Weights of a small GPT-style language model, trained from scratch on English Wikipedia: vocabulary 1024.
Each number is 128 + 32 x the weight over its row's rms, rounded and kept within 0 to 255. Layers, rows and columns count from 0. Numbers have three digits each. The size before them is the row's rms in percent of the matrix's.

# layer 10 MLP down, 128x512, rms 0.0659, rows 0-127, columns 480-511
081:158110136111108142113070089166095107114135127089111189126085110149138089183109081101102125126138
112:112178126124110180132082115161128128128130131097169151095155094146148137179138097151096098153162
080:101109098109104104137076143117144146123070114085100107141165114100130140108137139137084114107113
096:139126138140145140112141075187131152098113125098144128153144132115130118171085107107129152100162
089:116116184100116164181074130093098131123133093178115140173155082161154136159132133102115095081173
106:177091103083135127119095158080165163155155124097109085128125233120106160160158133107119131104191
124:127177097172054154106199131142143101096121084112166136089116178120109128103145110172111132188099
096:102146131154133084125025129110113120122101124114140139072134224119133110087095114093093123084130
087:132150088146115106153238125148115135123066086072154091146176133124113129117160107146087132118169
075:131137117159115143135145119126114179096101183104146117116177168148120092175140097134115121109151
092:196122130101114137140160114168164116103141124112122068152124158132114135185209142177167141150109
114:137156162084137168134255098104155145177124201141092160118080134153088115140090101083136135137141
076:125117153142131101161072130093108111101133149112080134153136135117131112123143119162136132078136
097:166099191064130171181020101096112122151100148102103145098150147184175095146150121106108086128127
107:109106126162122129130122092139136116110143165118072167138105131132136076189148126125121123125136
094:138145125128154144133232127120149187165120130079124133140092113139119166144146100166129074176147
077:119092080119132125132054150137085182139146096131108124148161037132138152097131167123105121134135
091:130138180132121139102069147138143104138126137159106155111137142133147118113126140134155150126109
089:107103156111124082110255128073127078100117156097055152080110069108145085129131100154137114076130
115:105139143110107143124090139076160109141138137130135139127102159115122131130108160135134125153092
105:112176127114148132120171101132139125147168181102116074120077110097028137110125099127120155158131
110:110165148074144176205111082085085144144147125159086129131143205150110086100093134091073090115126
084:086181123180109104139104122144127129089124095122162114137153255131125093094124131133068136105140
106:119096084169118079126164141194099058130223105119142115150104065086118137144124169158112151167097
166:095130097160087040165100132073138134152117140140101152132135104085130127098130134121100116097148
080:122124102158085141128214149148143146144108189125151179113112151088104148157113141167113134167086
113:114153108157093103134200204121101135150071114116102174086143107107152133105145117126093093150133
080:083155155119103147168172074145047097130142079139111125150109107114131087159087160121103093135105
118:118133171149139132136201122140112087121155101171125186144142086154160101094090126071124143113142
138:107133118157126143149219148183094110109130097137168127103176087116140127128097145105120153136101
096:118130112199132138099033130201096113074121118098139119123135107123124123115124098137119149136120
186:128128140133111122163000129121153148171174133153117137150158109122146121133107152098123131126129
101:108139099143120112083082129125127142098175107091173060146128146113095140110146182164090118162118
123:141116120119080146189028093191072096137146112099136134122153113155153071174143119139112093144161
116:062146147162107110135107127123111120092030103054093172090123070131173086118143094149076069129127
100:117125125111103145182116153061142143158096133102102179140164215083169103145160108178135099126132
094:161159134125123155135252088108206136156137141103112115113088098114046079146166087130203114143138
112:125134139129122111205096093134113089183091152116129200091121160133111076160100091112141113149120
113:131121131162104139149070108136122140116088138037128181078161122150147097182097086102091094107107
084:130103085138096133143166145120123130061057101113147158059091066139104095115133088128071101150078
098:143087119121109078129136164075165146146098142109133093116121127136119134156140134146190179061132
092:079169089143129076133198095163071130137105178128124139102144108084076101085098092099098113121137
086:097160151139177101141249092149116145147116136166077123156093054145125103076106144098099102161110
102:081147140145126140119098107148101128161146156174119165162126171149119111122058150112117121171084
185:104152135127094115155097136105184144152167161136088176158129073104149115142106142113161147131126
109:162124117098152124152075104124179081172139192135105094106074164124057121141074138087143173149127
085:118119096170126112191141100124116131186158144134090122156152121145134105127086134101104133131115
093:148144134100110160163243156113129164150135070152134078170152119121103173100145156181158112146153
085:137163075158132122113122100141153130120103104097152064079112115135105093113138080130132156146144
079:101150136191087136095092103112140101065118150113169182092118051127151094098072096108099114129107
088:110125120130094139138187123140086110158097091147112157079150141115112104123134123109086102133097
095:124181121090114135126043096086144130138172135160149100142111087098077137136111177145172127156155
077:144101131101148128177057139159127122132149148166096110172161140114139128119129131116135117095142
087:111150121124124091157139160183117129158098114115150128127120020126141183112164108147098122163127
094:115096129118129146114156183126171090148168114150128117108138193112152151101133168150138157135113
089:110100136145141116093163183079128143164152093149175113125171070152145164120139149148155138105148
113:134101143082122170165096078126075141135165150180116128174145185142143114154094158088158132064157
102:114136067146141102068221142120130132125110163188113152121118085110080156095108182099109158093136
079:065112105111082110079000142123139147132104127141186088132168145138119157107109154114126140114117
077:127180095156147095132123090138184142099091187123117169104104146133069089131150092144134102154150
082:128133114150157128093037147178154161053109133123151105088114207140107140128120085106136155085171
082:111099105142158110111136185153100157153161130147141107163149105117109129128113188092141173094124
102:110160122145139142171080143130101070170155132184112188146101134110125125089143136144102093194102
092:172133105133153135098081102140139164092137153072155070113107156144080126131117077094142150090177
100:170118156163120136129142107139122155058096161116152126055166071173173111152145101114114174068166
085:145108130121170131103255122140128128165095094144108125105087000154098165128139130131134113070124
081:136124123154126127074155172114152116125119098149142102144106101096110171067147116104122161115098
094:106150111116092132188132078138127065149153101077105116113116116113081070110122149097119142177147
077:142088124127141166086111210081148156109081134154181097113154051156084149144117122129139166088142
093:117127110159141112114126159097141115129124106105169141079099000141138150139127141150121150201060
092:109140114161176123104000121136142130097112162138146126096099254116104108163124066103118107134135
102:172126136106135141101208118146153152125082162153105109180105254154123122120125088154141112131142
090:169155128160131119071086133201158102092104099110215113123140255141146166165101119132157159159120
080:106133091181135090097062155165145098119093115090168110124121230103117137137091136163101165169086
105:115135058171129093094138190142152186118125095144179070126149126129078160108141125121096145125151
122:096143141104168128115162109121119091114185175117098115129067099113068120166087156114135149107110
100:110159142143116100102071067099192067118127154121110125098077068114111089116091150124140150145100
095:173071121140148107130148118185149126162097175096148161122143067166150152143131150094137131162106
111:165145106175068133108099134112131161117118114115148155135141000136154159141131120124123122124158
119:142126121178116119152166106184137137135185107129095099151126174116070155153109161097126123155116
091:088123185097106141163128147129082144111155108096092169142125100143172066125135139127093080103143
106:110180096117127159129128094142142124171189155175156143143123128126075127150094163112133156158152
098:123131070151152136103103145126130121135102160052159171107122185166125110149121079092080107156136
104:151140103117135129145102123162151132159114111067098120117119248114137124131153134140096085169133
126:134144153111118157142224138086163152141163136184134134184129182136127158134154152185180109150111
092:175123167118120156161123086164139138125094163120152168115146110155141115152115117101150129097144
087:106145141156115126135109103139131175105080191099088175098139102178177079170138067096112103086185
089:141113103156114097122157127155090113172127128090102134109123070111137141116138111133090134161113
136:086127149147068115168143099129092074130191099135108173121136066114177093099086176134128131158081
098:140145125144065176197143101167120122151116121121152106171104093150121126143139115158121117109163
082:203157117130120083116133144093167106149139111128084073145098170087097176122192102153137119141134
076:152167134077124156102213124112129154136148105122151135096128000126105138122134106123119118157168
095:124158098190153110128140141114113093114128126200129129142127091089104120069117139130147146149111
095:187136146088104104115192106098175110114116130084149085117144167120110144148163127141189156076149
123:128138144157145174097156145157097120121109121109172082120116187156129150112109111116133148126099
087:195130165143081139106167110166139096068097135079129127085130124149167091168181074172150149094150
073:115157165087124111133206141077099126114116127125136151091120255112098132078164120156121122150159
092:190133130100133150083193124102154161143168158141140084176105128138104175120161123175123111115144
093:155123150105180148161200155151103135124143115166110127157097085109117168159183147175188161127142
115:154091103138100105168021159101143179198078140147154161117170118163158149134164084161136118116154
102:099116131107159145105192174079085151108129083144124131104135123137142142087133121137099150113120
103:080148171101143139152000156123086125146105132143078159114108255156187111086114110096101081125147
073:087113109158106127102097142153143130131164114132179132115117255123167126138110150137124155161117
098:061179152168117120145128123130104094122123130133136162081118000103162097085130106135139119149131
111:156076158096116153158212136155104112174151125178108138124140070160155117145109158105148125128137
101:105126079146112157098000143159098170109130130099167152114160128152109143145118117084105121098148
080:114132106124087179130111115123110111105095142099124148080102131132117109112069111113105117144067
091:153053147129125126141067132105087122062061146138122131126134107123151130170106136104163152042150
113:092203147148166163128166066118119115106136159094097138095088183163104071130091109069089104146134
088:138075130115154098100165166145146157138110175176141082135129177117141148122148149122158185070161
086:115114153114128138140249121128113152102158111143124097118176170146148101135094141086132128067159
077:127124123123101103134112158132135128114127155144121107099165095094131160128124123112125171074136
092:111104102181118101098172125172092104100122157085106124120116096160101073145148131080115134143081
102:149184091120119170108037103149138132130163142097143088149129194115046161125120128105119124158147
085:127112087165127102121080131149082141146084128187096180132135080138113132124118133082119088090176
092:164103133133137140097238114139135106143130143114110108103078098119122116163119135088180202111111
100:161106180094174126145113126120138138151121115138111080165120131152125136143145140145128130137151
098:146114143119127134140107108149160160127106146089141133089117091159135141169113089147166132106135
113:049117121157120114124031090149078122095104153081145176098168197155141099140077113064089105098111
095:144107147126116178157176104139118125106102145088104118114132142150108126141129121112132104129091
095:151179143160146114070216105110111111060122135155148185118098116166169092130099113163128148070136
087:113130090161114139135215083114150124127132185091122184101141199138146086155087106096111118109157
078:120131129094130134140114099140094141128130111130107131117146186091082106111126137092162157084147
109:133137151132144117105219124074139117109113156110086115099127094093136109127088099107120121082131
102:156114121176114147131188123153196134120143146119165164071111094141120117166120141121151174124099
133:133138144145070145147187137130128067111100093080117158069079186121130108155138070168166147163076
095:144151143145116127131166070126116093122162123145155071158104154121082106103129129137155153128127
077:166058117146135121105152142097142137138102106117088103101173072093148110073126115120104147090125